config.yaml
rope_base: 2680.0
init_std_up: 0.0298
init_std_down: 0.0
lr_mult_o: 0.613
Each number is 128 + 24 x the weight over its row's rms, rounded and kept within 0 to 255. Layers, rows and columns count from 0. The size above them is the row's rms in percent of the matrix's.

# layer 3 MLP up, 1024x384, rms 0.0776, rows 279-302, columns 288-383
size [ 80  97 121  97 106 105  89 101  99 121  94 109 108  92  97 113  98  98 101  91  97  97  98 109]
[[112 164 146 128 117 117 154 143 139 125 115 141 165 115 118 133 110 116 122  62 112 111 124 117 146 121 158 120 106 113 119 127 145 108 170 121 108 122 108 105  65 130 136 170  87 107 148 124 132 131 166 142 127 101 146 129 107 210 124 129 158 162 146 127 150 156 106 144 139 102  95 139 149 110  92 147  95 107  98 120 115 140 131 138 108 128 172 111 116 145 164 129 164 117 106 110]
 [112 108 130 107 122 112 191  75 138  97  98 120 119 131 140 148 124 102 115  60 107 128 141 115 102 143  66 129 128 147 129 105 148 175 134  54 108 140  99 136 124 122  67 167 135 123 164 127 145  83 138 131 159 122 114 140 129 126 108 155 136 103 134 140 146 123 105 161 118  95 136  86 126 104 111 151 138 126  80 139 110 114 161 131  88 136 121  99 150 119 149 116 146 101 199 171]
 [115 137 128 126 102 124 166 107 147  84 145 118 160 125 115 136 125 139 113 123  80 153 111  88 111 133  82  79 149 135 133 151 146  89 112 161 129 156 134 102 111 110 181 164 138 122 124 161 128 142 104 166 146  65 124 124 123 149 139 119 124 122 156 107 130 126 110 142  99 158 160 128 149 168 103  73 164 110 162 120 114  73 116 130 106  93 129 145 129 113 112 112 119 155 160 106]
 [121 164 102 102  75  99 132 145 150 137 121  80 133 105 126 148 167 153  97 109 173  90 141 121 155  93 139 156 133 141 131  91 123 149 163 132 154  86 105 106 100 157  99 148 131 160 100 136 126 111 147 125 144 146 140 159 133 110 120 101 139 163 110 148 120 119 126 117 115 133 123 134 134 136 137 123 119  85 106 175  95 137  75 164 138 122 166 107 129  92 151 151 135 155 132 128]
 [137 136 139  80 160 122 135 152 127 105 104 141 164 154 145 157 113 145  66  71 117 137 112 133 132  97 138 137 138 133 185 118 114  93  80 131 104 131 107 144 131 111  97  94 154 105 176 160 136 105  70 118 118 135 141 148 155 115  84 178 149 127 136 124 139 126 103 183 143 166 140  79 129 115 172 128 108 140  86 179 128 141 100  99 120 127 136 156 125 127 117 118 111 117 163 126]
 [146 178 110  78 160 129 177 139 134 144 102 112 135 159 124 147 121 113 120 113  99 128 144 156 144 105  91 117 126  94 140 145  73 137 126 143 123 137 129 126 174 143 134 139 130 130  80 135 153 130 136 179 161 178  97 147 124 103 107 129 131 111 116 147 112 127 121 146 106 136 125 140 119 106  97  89 153 109  82 111 115 131 154 105 111 141 194 108 103 145 127 108 111 152 147 120]
 [113 107 151 114 130 152 126 110 125 133 123 119 137 156 123 122 138 157 149 146  73 128 108 115 170 131 135  77 153 140  58 142 123 157 111 149 117 144 115  96 134 141 130  96 117 140 140 122 105 155  94 140 161 125 135 109  98 136 115  94 142 108 121 171 144 114  99 126 159  86 115 108 147 111 138  98  85 167  79 131  65 150 125 163 114 143 105 136  94 108 151  76  99 109 109 180]
 [102 138 164 157 145 149 112 144 125 120 153 116 105 164 152 120 124  79  97 110 121 162 140 176 166 131 141 132 153 127 108 133 143  88 124 147 105  96 147  76 156  89 108 175 105 124 172 144 156 133 203 137 105 145 126 171 138 153 147 128 100 140  84 122 162 168 130 131 137 132 112  74 118 126 126  95 108 132  98 166 148 130 149 118 145 131 116 139 144 124 125 137 133 108  85 114]
 [113 152 151 106 114 174 120 138 114 119 123 120 147 142  98 128  91 103 106 117  99 140 106 184 140 116 136 151  99 109 142 194 121 108 141 121 113 101 118 156 127  81 126 105 147 102 135 109 116 181 112 102 133 146 120 149 115 175 113 145  96 175 134 128 157  83 156 121 124 115 149 108 118 108 103 115 135 176 144 138 121 124 155 107 111 108 185 110 127 118 163 123 111 125  79 103]
 [137 109 140 125 155 143 118 126 155  71 110  87 152 167 147 138 129 144 137 128 152 129 127  99 121 144 122 174 122  98 125 125 158 180 166 105 150 111  97 111 150 101 168 121 131 123 127 153  99 101 106 150 140 130 138  60 103 130  93  96 121 162 121 126 121 133  89 139 143 169 179 121 171 137 115 120 163 108 125 106 122 115 148 128 121 129 105 150 133 144 159 103 104 133 141  59]
 [137 107 156  95 142 139 143 123 135  99 154 164 123 159 141 134 134 125 116 155 109 109 150 108 181 159 120  97 118 178 142 143 122 106 139 210 118 139 188 131 143 121  92 158 126 111 121 127 122 132 133 111  97  97 116 153 150  81 130 153  98 160 112 146  89 112 166  84 148 110 148 122 106 146 122 128 131 104 120 163 102 120 142 117 156 141 121 135 111 100 156 128 100  81  84 164]
 [137 113 158  78 145 160 115 158 129 159 153 136  99 160 158 141 134 178 118 130 118 148 132 161 138  92 120 133  78 131 117 152  86 123 101 138 123 127 125 159  86 157 118 128 152 103 113 133 142 114 110 149 157 127 117 127 138 113 148 131 125 100 117 152 137 105 107  88 107 121 113 103 102 183 193 115 103  83 141 120 134 140 136 127 105  93 106  75 120 130 156 138 109 112 109  99]
 [112 148 115 126 146 147 150  88 151 156 142 124 152  89 135  99 171 120 105 159 108 119 163 129 154 154 110 101  92 137 112 147 144 142  92 120 145 143 111 174 107 144  82 149 124 115 122 117 105 106 144 124 148 134 107 138 140 164 137 134 138 137 127 128 128 108 136 169 152 117 153 113 131 107  89 155 142 118 129 121 147 106 128 102 119 131 145  93  97 121 104 134 131 110  98 132]
 [130 170 137 122 158 126 118 152 166 135 117 130 145 131  99 142 139 126 123 153 123 138 166 111 119 132 140 148  99 145 129 145 116 115 110  74 126 103 136 115 105 110 125  80 173 147 107 111 114 117 139 120 133 120 138 172 136 136  70  79 109 145 122 174 106 170 120 179 141 146 124  99 121 171 156 147 135 118 111 115 129 116 126 120 164 153 137 100 149 124 125 125 154 111 124 125]
 [147 112 154 119 134 106 116  84 117 113 116 164 115 129 113 140 120 144 160 145 165 101 158 134 103 114 134 105 117 106 141  93 133  87 140 117  98 164 141 131 102 123 126  92 121  87 121 160 129 154 160 117 111 112 122 131 160 129 120 112 100 139 124 108 155 172 134 122 130 145 151 129  92 142 125 100 101  99 176 123 131  85 108 108 150  99  94 130 113 123 117 114 133  60 143 134]
 [116 146 148 126 110 128 147 110 117 117 139 142 127 152 122 118 118 157 136 130 117 104 138 103 132 131 166  98 115 145  92 123 114 145 111 135 126 113 111 124 130 143 121 131 124 136 114 107 156 117 101 100 125 155 153 126 114  91 146  84 170 139  97 137 112 107 129 145  88  92 133 129 105 128 152 135 131 172  61 127 119 125 139 151 131 150 121 121 145 108 131 135 153 150 122 124]
 [158 159 115  90 169 100 123 155 113  97 138 115 157  97 155 107 150 117 141 135 163 172 112 178 122 171 147 135 135 130 160 139 108 155 136 112 141 153 153 103 104 118 154  75 144  90  95  81 132 134 120 153  97 178 128 114 159 155 135 107 134 128 115 135 129 116 143 122 138 118 143 140 140 110 113 161 135 114 120  94 147 131 189 124 147  97 115 119 142 152 123 176 107 146 117 135]
 [123 140  94 107 101 155 150 110 170  73 120 115 110 111 131  88 112 147 120 105 134 140 117 115 124 153 133 142 143 141 123 162 132  95 110 146 100 140  98 147 163 191 114 113 135  58 119 176 179 165 122 124 106 105 141 169 137 150 132 191 109 138 151 129 161 112 103 155 159 146 132 114 131  78 138 123 146 146  97 135 142 166 116  90  91 102 155 141 112  86 129 116 139 108 142 131]
 [153  98 164 130 159 123 151 120 141 142  95 115 140 174 165  91 145 115 119  96 103 106 143 140 115 121 120 163 113 131 150 124 125 168 113 121 101 113 144 102 171  97 154 141 124  93 153 162  82 128 151  99 134 138 144 121 132  92 109 185 109  93 129 111 143 116 107 168 142  97 123 107 123  79 119 120 112 127 139  73  96 159 146 183  90 118 160 119 120  96 135 111 117 144 173 123]
 [154 133 111 154 126 109 145 104 113 120 126 115 161 107 105 127 101 162 144 105 157 155 141 128 142 139 172 132 138 118 118 121 111 115 124 118 150 132 144 122 120 110 133 166 136 124 118 113 155 139 136 144 118 132 107 118 186 106 173 124 130 170 134 131 108 125 151  76 143 134  82 105  82 113 138 128 116 133 149  73 113 120 136 161 147  78 127  89 128  99 141 144 132 115 169 108]
 [131 131 104 157  91 137  91 121 113 141 104 146  82 134 139 146 130 119 139 134  95  95 119 143  96 108 148 130 166 137 101 143 121 169 144 174 107 120 168 130 123 120 145 129 127 131 108 105 136 146 132 158 136  96 105 131 136 149 156 132 111 106 104 121  96 142 141  72 143 139 129  73 128  85 153 149 129 149 126 142 172 133 127 158 134  97 130 132  99  99 114 133 120 117 129 145]
 [137 132 127 105 109  99 142 133 109 141 121 137 115  89 117 123  97 122 108 161 113 102 102 132 119 132 138 157 126  94 156 134 113 147 156 159 127 165 141 129 168  88 139 147 128 108  70 130 117 127 127 140 121 141 102 142 108 168 125 116 163 144 139 107 178 113 137 111 161 126 146 112 149 168 135 153 102 111 171  87 178 141  96 120 114 150 142 106 157 169 129 129 133 144 107  97]
 [116  88 121 124 134 126 110 153 182 103  98 131 105 114 102 125 120  99  90 138 102 120 126 161 116  63 123 114  94 127 166 110 125 126 102 136 107 102 122 136 122 124 158 134 131 180 176 107 103  88 153 159 148  68 135 110 155 151 125 119 153 148 117 131 108 159 107 126 135 121  96 144 138 141 150 132 112 116 131 106  90 147 140 120 138 142 145 132 139 122 117 131 110 168 147 118]
 [118 140 160 154 115 108 100 151 116 135 119  99  87  88 111 125 105 121 119 141 165  87 157 136 135  81 134 149 137 117 121 125 136 116  98 118 129 120 137  91 131 129  93 105  98  91 147 156  98  80 140  86 102 125 132 164 135 105  78 126 147 132 165 124 140  98 124 117 109 186 113 107 132 124 159 154 150 175 145 133 152 110 140 108 138 117 134 127 150 183 137 144 125 124 107 123]]
# layer 3 MLP down (transposed), 1024x384, rms 0.073, rows 279-302, columns 288-383
size [ 93 101 120  99  91 103  97  92  96  99  97 108 104  94 100 100  99  94  96  90 101 104  96  93]
[[146  75 128 143 101  98 127 133 143 139 105 135  98 184 135 105 109 147 139 127  83 150 133 122 106 112 136 173 128 110 123 129 112 136 114 114 113 176 145 113 151  97 114 101 144 127 136 137 145  72  95 108 128 159 143 137  98  83  92 160  77 138 102 121 118 128 129 114 138 183  89 147 137 151 135 129 159 127 109 158 110 142 118 143 158 135  39 132 143 113 140 123 152 126  76 172]
 [ 87  61 161 159 113 121 159 133 125 104 105 141 123 140 135 118 193 152 145 133 143 115 124 137 133 103 113 108 143 128 101 166 122 151 164  66 135 153 118 134 135 122 121 104 140 116  67 171 126 128  99 126 162 122  83  95 110 120 128 139 120 100 100 174 110 122 150 109  97 108 151  90 152 103 122 112 123 121 135 187  87 134 114 131 131 118 154  81 104 149 132 145 144 138 146 138]
 [134 127 142 143 117 145 111 117 123 160 154 132 120 152 129 132 103 131  72 112  94 122 115 145 151 188 122 109 138 108 133 138 169  88 142 137 113 154 156 134 119 108 155 117 111 106 134 175 142 140 120 148  86 100 154 105 155 146  66 138  83 104 120 139 120 104 115 135  99 150 167 126 120 126 142 103 144 130 183 118  92 125 171 134 100 114 156 123 143 141 131 161 141 151 157 114]
 [ 99 161 139 142 172 139 119 137 174 149 146  86 128 110 114 157 151 139 167 113 144 162 119 138 126  59 114 159 173 153 111 116 145 136 149 173 122 105 164 149 161 122 154 147 117 141 158 146 140 156 100  95 111 123 136 142 120 113 100 133 109  85 116 142  91 102 116 138 119 119 134 113 141 156 121 116 133 165 109 126 196 141 108 165 159  90 136 158 174 135 161 132  88 141 160 152]
 [160  97 132 118 104 129 164 104 153 118 203 102 133 108 122 118  89 112 115 113 109 106 117 143 133 114 139 151 138 126 144 132 111 108 146 133 146 109  87 119 167 136 136 119 129 133  72  72 105 106 149  95 116 102 173 132 153 152 121 117 100 107 112 134 131  95 131 138 109 137  85 180 127 140  89  88 151 114 117 148 119 161 117 126 124 139 129 157 156 144 172 163 129 162  90 151]
 [161 150  97 127 107  89 156 116 132 104 116 135 124 117 102 138 111 158 143 116 127 125 171 140 133 142 122 146 138 143 104 172 127 143 100 120 128 174 119  89 171 163 127  97  72 114 168 115 153 114 128 140 138 110 110 103 115 125 113 116 112  76 104 136 135 135 137 141  91 126 135 108 105 163 121 121 164 144 121 130 147 154 111 117 135 132 163 144 149 101 120 108  71  63 147 107]
 [148 181 156 183 115 176 133 113 106 124 121 141 138 165 138  96  95 164 142 146 103 145 160 121 154 116 134 112 133 123 123 128 119 123 124 149  94 127 135 105 145  85 121 125 137 124 159 141 106 125 105 158  99 153 181 128  80 150  60 117 173 124 159 144 121 162 149 141 163  78 145 160 158  96  76 102  50 111  76 130  96 136 115 144 160 121  78 142 124 129 138  91  97 110  98 152]
 [158 123 129  86 166 133 148 108 143 106 115 124 142 102 106 144 135 166 145 117 134 139 108 120 127 147 131 149  95 121 121 107 146 128 131  90 141 129  88 141 104 141 111 105 140 161 150 114 103  95 118 102  83 128 128 118 133 104 118 131 107 146 163  89 129 132 121 105 133  99 143 134  91  84 165 166 119  70 160 123 108 123  86 140 111 115 113 137  95 140 143 108 143 112 135 151]
 [118 145 103 108 138  84 142 145 132 128 151 127 114 132 139 148 103 123 101 126 103 127 155  84 134 122 134 114 107 134 164  93 118 120 183 136 141 161 138 166  89 138 127 156 131 122  96 125 113 129 124 146 117 116 114 104  96 106 130 138 158 129 113 109  93 118  91 134 140 125 120 128 158 147 164  96 149 129 137 120  84 139 140  93 130 142 126 137 118 115  90 102 124 106 178 123]
 [125 124 151  92 128 101 150 141 108 172  94 151 133 115 149 142 139 110 121 168 131 156 168 130 167 146 141 143 160 108 124 138 162 132 175 108  81 201 125 119 149  73 141 143 116 147 111 141 175 139  89 126 121 108 172 119 135 120  98 135  78 155 140 149 112 116 105 139  74 151 161 106 124 112 127 125  73 133 151 139 102  96 120 139 135 120 130  97 110 131 139 116 146 128 129 145]
 [123 135 134 121 142 109 118 144 152 125 153 106 123 136 150 133 154  84  95 147 108 109 144  92 123 123 130 141 154 186 141 128 103  91  90 153 107 127 118 127 141 139 137 116  93 134  97 151 135 144 110 124 138 116 113  95 100 109 125 119 161  97 132  67 123  95 117  99 151 136 163 127 119 114 197 133 185 154 101 117 126 178 108 139 140 152  96 145 169 151 135  98 117 143  98 118]
 [145 104 131 164 126 112 149 152 132 124 162 155  95 162 141 116 138 134 155 113 114 135 156 169 181 158 126 132 124 110 139 104 125 127  85 144 113  68 119 168 147 146  98 140 129 119 137 116 135 160 158 165 172 113 125 135 109 117 148 152 151 110 102 118 113 132 135 148 123 118 106  92  94 162 113 161 177  84 156 146 109 125 102 139 162  86  96 143 155 120 127 100 132  88 162 168]
 [161  97 111 127 135  85 157 106 121 167 113 135  93  89 131 131 155  84 134 102 121 137 143 109 135 148 100  98  95 166 107 151  79  84 143 120 125 103 150 151 138 124 120 150 113 102 127 126 122 148 137 118 132 121 116 129 145 159 142 166 159 169 119 123 194 172 168  89 103 113 164 124 129 115 104 160 153 134 140 122 149 116 144 109 157 139 136 148 141 124 104 194 151 157 160 139]
 [126 127 101  98 149 121 132 102 115 144 190 105 125 121 106 115 153 116 136 150  91 122 112 131 125  99 153 128 106 154 100  65 126 150  96 171  91 143 138 114 160 128 145  97 127 113 129  85 108 136 145 109  99 110 126 108 133 148 106 124 115 141 120 116 118 124 162 116 123 140 134 140  76 125 148 139 108 159 147 132 200 156  96  99 162 116 154 116 141 114 134 117 137 119  50 152]
 [ 83 119 165  91 107  97  93 116 107 151 128 130 109 100 113 124 110 176 120 155 104 140 115 176  99 114 140 100  78 111  73 143 155  71 153 136  86 122 134 109 168 131  98 110 110 135 122 112  74 105 117 103 104 151 119 126  69 112 130 123 101 126 150 129 211 140 139 136 121 103 149 108  93 119 148 109  94 126 106  99 135 170 148 102 136 134 110 114 128 144 148 134 179 123 115 115]
 [141 177 139 127 123 147 106  97 120 111 152  80 124  94 112 163 171 123 137 146 118  73 117 101 124  75  91  80 104 152 137 173 123 135 113 146 132 106 153 117 130 127 133 150 141 122 136 119  78 157 113  85 120 142 147 138 104  90 125 120 149  90 131 117 111 152 132 107 122  56 155 111 119  94 148 148  76 152 161 125 138 123 136 117 130 133 159 103 161 105 119 142 140 126 153 135]
 [110 114 119 191 114 189 122 125 173 120 163 149 133 140 110  95 140 139 122 107 158 118 157  79  83 146 161 102 116 151 122  96  82 151 107 164 155 138 132 137 175 114 159 163 108 128 164 155 115 129 110 127 146 109 138 133 139 121 163 122 148 136 159 105 100 162 136 129 133 153 159 139 111 170 131 142 196 132 127 139  95 122 123 132 127 133 133 120 115 113 128 117 131 112 107 135]
 [153 150 128 133 156 121 110 112 123 104 105 140 131 153 118 155 116 127 130 119 152 117 125 155 153  97 139  96 163 119 111 145 122 114 154 158 141  88 120 144 116 143 136 109 122 156 142 122 134  98 123  93 112 132 132 147 111 148 145  97 138 164 117  75 111  75 168 110 101 125 157 168 140 118 135 114 140 151 129 142 111 109 151 117 148 130 116  95 121 179 135 140 129 103 150 120]
 [126 170 149 126  65 111 129 117 128  85 121 103 113  94 120  97 119 140 111 142 138 108 135 120 161 118 143 144 127 129 147 124 147 124 138 132 125 110 133 127  80 132  98 103 138 156  56 138 158 119 141 126 139 116 144 123 113 143 112 163  91  93 111 128 118  88 127 103 105 115 135 168 150 141 134 127 181 116 152 129 134 138  85 138 143  55 119 148 129 127 116 122  98 162 101 145]
 [127 137  98 136 115 113 120 132 144 132 129 103 104 137 110 123 116 120 145 133 132 183 110 140 135 104 131 119 121 152  73 167  86 137 156 121 129 151 135 150 119 139 131 131 137 129 147  79 101 106 123  90 160 109 147 122 162 103 137 119 104 102 137 135 147 125 101 164 149 114 160 108  75 213 155 138 132 104 124 147 159 119 100  84  98 128 152 132 129 102  86 139 147 129  99 124]
 [139 125  67 123 153 124 157 155 147 179 139 124 127 112 140 118 109 113 110 126 150 114 132  98 135 160 127 115 174 125  78 129 111 147 158 157  99 136 141 140 143 124 157 157 140 159  98 107 125 139  67 126 108 129 133 132 109 130 155  82 105 108 122 124 141 140 140 121  75  86 103 141 166 128 117 155 142 152 132 111 107 134 168 128 144  78  90 153 136  70 127  85  91 106 124 134]
 [138 114 122 146  96 125 108 103 121 125 142 143 131 134  98 108 118  68 135 157 164 154 118 143 100 139 102 116 104 113 143 125 137 148 130 153 136 124 128 110 137 148 127 132 144 121 114 130 116 119  98 167 105 149  77 106 138 135 107 122 131 134 108 107  83 139 136 149 124 104 175 136 140 165  90 136  73  92 159 146 124 162 136 119 134 121 150 138 141 148 123 129 119 146  87 120]
 [100 150 117 138 127 165 111  94  81 142 199 137 122 163 144 159 110 156 135 147 142 123 129 130 169 153 170 147 127 155  95 148 138 124 132 130 154 100 135  83 106 128 108  90  92 114 103 144 159 190 131  79  81 137 131 108 103 118 118 136 137 102 129 126 125 131 146 169  87 125  82 103 123 116  71 150 150 106 118 157 164 134 151 140 107 124 104  83 131 133 128 122 141 157 106 164]
 [146 122  79 123 130 162 153 154 102 110 115 165 103 118 146 146 134 156 141 121 110  90 112 147 123 129 105 128  86 125 107 106 108  93 126  85 185 137 104 144 126 129 112 120 117 143 104 197 101 119 117 151 165 121 112 105 149 142 125 105 137 151 141  87  95 131  78 144 141 127 117 125 126 152 168 127 149 143 107 118 123  95 140 146 122 168  85 138  99 141 110 143 132 123 160 131]]
# layer 3 MLP gate, 1024x384, rms 0.0771, rows 280-303, columns 288-383
size [ 90  89 106 110 103  91  98  99 120  97  95 103  95  92 110 102 106 102 100 105  92  93 112  99]
[[148 146 109 125 154 129 125 185 153 139  92 107 105 146 123 111 123 159 155 118 131 107 120 164 107 134 114 116 139 106 141 124 139 125 116 150 130 147 132 113 161 165 152 118 137 141 154 133  82 150 144 129 123 143 126 122 107 153 127 131  67 122 117 100 119 150 126 150 102 132 146  69 117 143 120 122 141 148 144 140 147  94  84  91 128 149 114 181 150 139 162 160 117 103 117 116]
 [133 104  84  96 163 133  99 158 131 112 130 131 148 134 141 109 130  98 106 161 119 116 140 159 120 142 130 161 118 147 119 137 121 126 171 124 139 145 135 154  91 114 158 134 128  96  92  98 129 139 133 115  91 103 141  84  89 170 110 107 125 176  92 122 113 139 149 166 120 114 127 149  95 122 129 155 144 114  92 106 131 110 120 144 124 106 120  96 130  99 193  92 171 117 166  88]
 [103 155 171  96 175 127 124 127  88 136 149 116 130 128 116 131 148 117 152 115 141 109 134  97 124 123 111 151 102  80 123 106 150 118 114 106 175 133 108 134 160 134 135 156 146 149 120 105 112 124 164 134  95 150 117 137 120 132 132 117 133 145 133 156 108  87 160 145 111 133 166 134  97 136 136 103 166 114 152 164 105  82  98 125 101 160 169 143 165  98  79  99 126 129 120 132]
 [133  97 113 104 123 148 153 106 151 166 106 113 131  84 154 119 111 128 123 154 123 133 139 150 128 138 139 142 109 154 141 176 128 106 140 126 166  79 124 147 144 162 143 129 116 146 132 102 123 114 147  95 144  97 140  83 159 156 133 149  98 109 113 123 122 134 124 100 131 123 120 184 137 122 154 144 140 138 159 142 153 146 142 116 147 171 117 151 163  97 140 165 126 137  83 122]
 [120  97 167 138 102 161  99 162 132 131 117 153  87 131 120  87 159 151 146 111 131 137 111 146 128 102 113 140 119 132  83 106 148 106 107 120  82 139 165 131 104 116 121 116 171 159  90 142  91 166 122 136 115 172 166 129 151 110 143 140 114 148 125 109 141 117 134 121  93 142 112 107 119 114 217 144 107 168 152 130 118 110 120 172 126 157  88 210 121 144 135 148 144  84 114 149]
 [161 129 120 119 108 123 150 129 146 166 108 141 118 121 144 123 184 159 129 122 110 159  94 126 112 141 159 153  81 180 163 117 148 111 153 110 125 134 122 152 155 135  97 135 112 137 153 140 189 104 126 102 112 130 127 115 113 130 176 139 160 157 106 132 161 153 131 112 114 155 128 134 134 122 139 119 141 138 141 139 134 170 151 133 132  98 125 122 190 122 140 113 101 115 151 109]
 [154 124 121  93 111 147  99 196 111 102 130 131 129 115 123  88 146 126 109  87 147  80 141 111 148 106 149 125 127 204 124 142  80 145 106 122 154 124 127 145 134  96 144  67 130 130 135  88 111 134 132 125 130 157 100  89 117 126 101 124 103 117 119 118 130 120 157 122 168  72 129 110 109 116 103 131  94 192 179  83 130 136 123 158 128 137 128 108 140 118 132 134 109 119 117 156]
 [ 72 124 134 134 137 162 157 105 141 115 138 148 145 119 144 142 129 158 134 142 132 177 126  81 131 148 111 144 147 106 137 133 137 109 120 120 147 156 144 113 131 148 137 152 106 107 141 132 147  93 132 142 117 105 137 132 131 120 141 145 136 132 152 156 119 155 183 147 135 145 148 125  98 147 139 101 104 115 143 140 120 104 153 109 162 153 144 138  91 163 111 130  97 133 159 136]
 [ 95 124 142 117 162 142 129 124 127 138 128 124 138 141 134  96 108 107 111 118 133 148 128 109 124  92 164 111 124 135 145 140 142  59  99 156 133 182 142 147 140 174  94  99 111 140  92 137  92 163 119 165 147 150 145 146 152 133 146 149 146  61 100 131 113  71 144 123 101  49 104 134 112 120 122  95  96 127 166 123 153 132 152 160 121 123 149 125 140 117 133 106  99 144  73 122]
 [122 138 114 182 144 160 162 108 116 111 124 124 113 107 137 114 141 131 131 169 155 159 158 146 159 123 133 119 146 150 100 119 129 113 155 139 144 111 146 137 152 104  71  80 130 143 148  94 136 132 157 116 112 136 126 122 130 151 136 117  85  80 131 122  83 136 162 132 160 113 120 147 155 128  93 137 165 114 109 133 151 142 155 154 114 143 104 191 164 126 132 156 173 136 138 142]
 [131 122 141 115 169 109 143 122 148 118  75 175 112 146 114 103  86 105 123 143 121 119 155  86  84 120 143 129 112 146 150 105 139 121 119  92 117 140 149  83 162 127 128 138  94 140 136 124 127 125 127 133  79 154 122 149 126 157 127  91 130  65 149  86 119 134 156 160 140 138 119 104 107 129 126 113 140 115 130 142 150  89 155 100 130  81  88 159 114 102  92 143 204 167 146 129]
 [123 135  98 138 194 104 186 133 134 147 132  82 128  89 147 121 144 113 124 138 121 119 143 177 112 113 152 119  84 111 130 114 120 146 103 130 130 137 101 128  90 123 136 116 125 124 162  86 106  96 138 148 142 116 112 120 160 142 123 120 137 107 114 116 121 100 123 141  86 124  96 129 138 141  96 167 126 129 133 126 111 153 140 169  81 117 162 105  66 129 172 125 148  93  92 128]
 [121 133 122 150 120 152 110 114  82  96 144 122 118 132 178 129 105 142 133 112 155 139 138 110 137 125 141 123 139 111 105 116 197 153 131 152 152 133 131 104 139 168 125 137 111 113 142 169 155 135 121 141 144 140 136 134 125 131 171 146  91 160 110 122 129 122 184 166 141 102 170 132 128 118 118 168 141 112  89 126 103 114  95 136 175 105 138 146 105 105  84 170  80 130  95 138]
 [111 132 155 130 125 135 127 147 148 156 138 141 118  79 114 103 114  77 125  81 144 113 188 112 120 190 125  85 107 128 142 115 110 136 101  95 118 137 119 140 101 163  94 129 130 126 140 137 172 140 153 136 100 104 165 123 138 156 140  87 118 145 109  74  68 164 135 160 135 130 122 152 139 148 155  68 102 152 106 142 156  99 126  91 159  64  81 144 162 131  76 132 125 136 152 108]
 [129 154 165 163 118 134 115 118 134 115 179 121 144 130 122 163 126 130 145 105 112 117 134 116 123  98 121  97 127 151  99 167  70 138  75 176 113 109 128 109 156 108 139  72 164 109 103 147 103 125  64  96 146 108 147 124 155 122 135 130 103  74 113 128 144 126  98  86  97 119 113  68 120 130 108 162 114 198 125 139 109 110 134 129 120 145 151  88 102 105 139 140 159 146 112 138]
 [114 133  98 143 142 164 149 122 122 107 149 127 163 123 118 134 125 116 111 104 116 147 137 136  86 126 155 125 125 140 157  96 104 148 160 155 106 133 140 171 137 127 182 152 114 154 132 131 159 109  79 158 170 123  82 154 124 117 119 101 169 156 152 126 130  87 115 153  96 135 150 127  83 164 130 103 119 143 141 104 138 144 121 132 136 114 131 102 141 167 141 129 133 117  98 111]
 [119 138 150 155 165 133  92 156 106 102 103 126 131 126 137 149 144  67 122 146 194 119 149 151 138 107 124 124 124 135 120 160 129 114 173 131 122  92 153  82 149  96 130 119 123 162 122  93 125 148 133  78 120 114 146 128 112 104 144 107 130 132 128 115  98 127 145 109 129 119 101 123 154 111 112 128 123 142 175 109  60 106 185 127 132 165 113  95 116 118 177 165 112 125 109 122]
 [160 121 129 113 142 130 135 142 105 122  83 107 169 144 147 114 140 146 124 134 124  65  98 169 119 106  86 118 137 164 124 129  96 116 101 155 148 100 120 121 193 160 145 121 142 107 140 118  79 104  99  95 142  70 116 129 146 164 147 129 138  97 120 164 147 162 138 117 153 100 144 113 135 116 110  87 115 150 185 124 126 119 141 133 126 111 114 109 134 108 156 134 153 148 112 112]
 [135 115 133 115 128 123 113  84 113 102 150 138 112 100  90 164 110 124 125 135 119 130 128 106 144 166 168 106 143 146 114  99 145 136 119 119 175 176 127 122 102 128 152 139 131 131 118  89 156 144 139 147 115 102 125  71 130 138 147 122 113 162 153  98 130 126 145 118 136 135 118 124  78 127 129 106  81 158 143 121 108 140 173 167 119 119 122  96 104 130 129 144 117 114 156 102]
 [137 140 133 110 164 195 127 166 103 114  59  97 135 102 111 140 116 131 112 152 132 125 115 155 123 109 153 147 126 118 100 113 163 145 109 151 151 141 156 101 135 150 131  89 133 133 139 140 135 149 127 138 143 121 135  63 151 133 134 122 106 144 144  84 124 112 125 108 164 145 132 134 135  96 119 111 127 137 145  98 104  97 116 145 149 104 144 135 111  95  85  89 121 131 124 130]
 [128 105 127 110 169 137 119  96  88  82 105 129 154 122 100 125  97 140 140  91 101  94 126 150 162 106 120  90 137 165 153 126 142 104 102 116 109 175 102  81 135 115 113 148 158 136 129 127 112 109 135  86 115 104 162 138  88 127 103 106 124 101 120 138 103  94 117 167 150 121  90 139  91 159 109 137 169 104  95 123 146 126 130 124 115 113 127 110 132 131 140 152 162  84  75 123]
 [149 132 111 152 153 132 138 159 129 163 112 159 127 139  75 117 106 121  77 123 130 129 153 118  97 104 117 129 165 114 163 145  96 122  30  74 112 120  80 151 170 113 124 157 156 184  97 127 143 155 140 145 150 127  79 114 138 149 123 123  82 142 178 159 144 122  90 152 138 121 107  90 153 162 159 155 106 164 122 104 102 140 140  61 170 133 136 149 159 129 109 123 127 107 193 122]
 [162 109 116 155 158 116 129  84 125  86 141  88 127 161 121 111 135 104 115 113 123 129 157 126 114 140 137 113 182 110 141 114 122 125 121  89 154 121 127 126 119 133 139  91 134 114 120  96 123 122 117 131 111 112  87 124 160 133 131 126 160 102 141 111 128 130 108 125 155 118 136 144 134 100 119 109 111 107 157  93  86 105 106 152 132 120 106 143 130 115 154 138 125 118 153 100]
 [113 142 134 131 143 117  93 156 104 140 160 122 123 101 167 136  95  88 119  91 104 121 129 120 122 125 126  78 139 124  93 131 140 141 152 115 118  85 151 129 149 131 168 118 127 141 146 147 154  95 140 127 130 124 162 110 153 114 158 110 152 155 110 120 105  87 117  85 137 144 106 184 128  97 110 144  78 120 123 175 131 139 110 118 142 181 136  88  82 114 153 144 138 131 146 144]]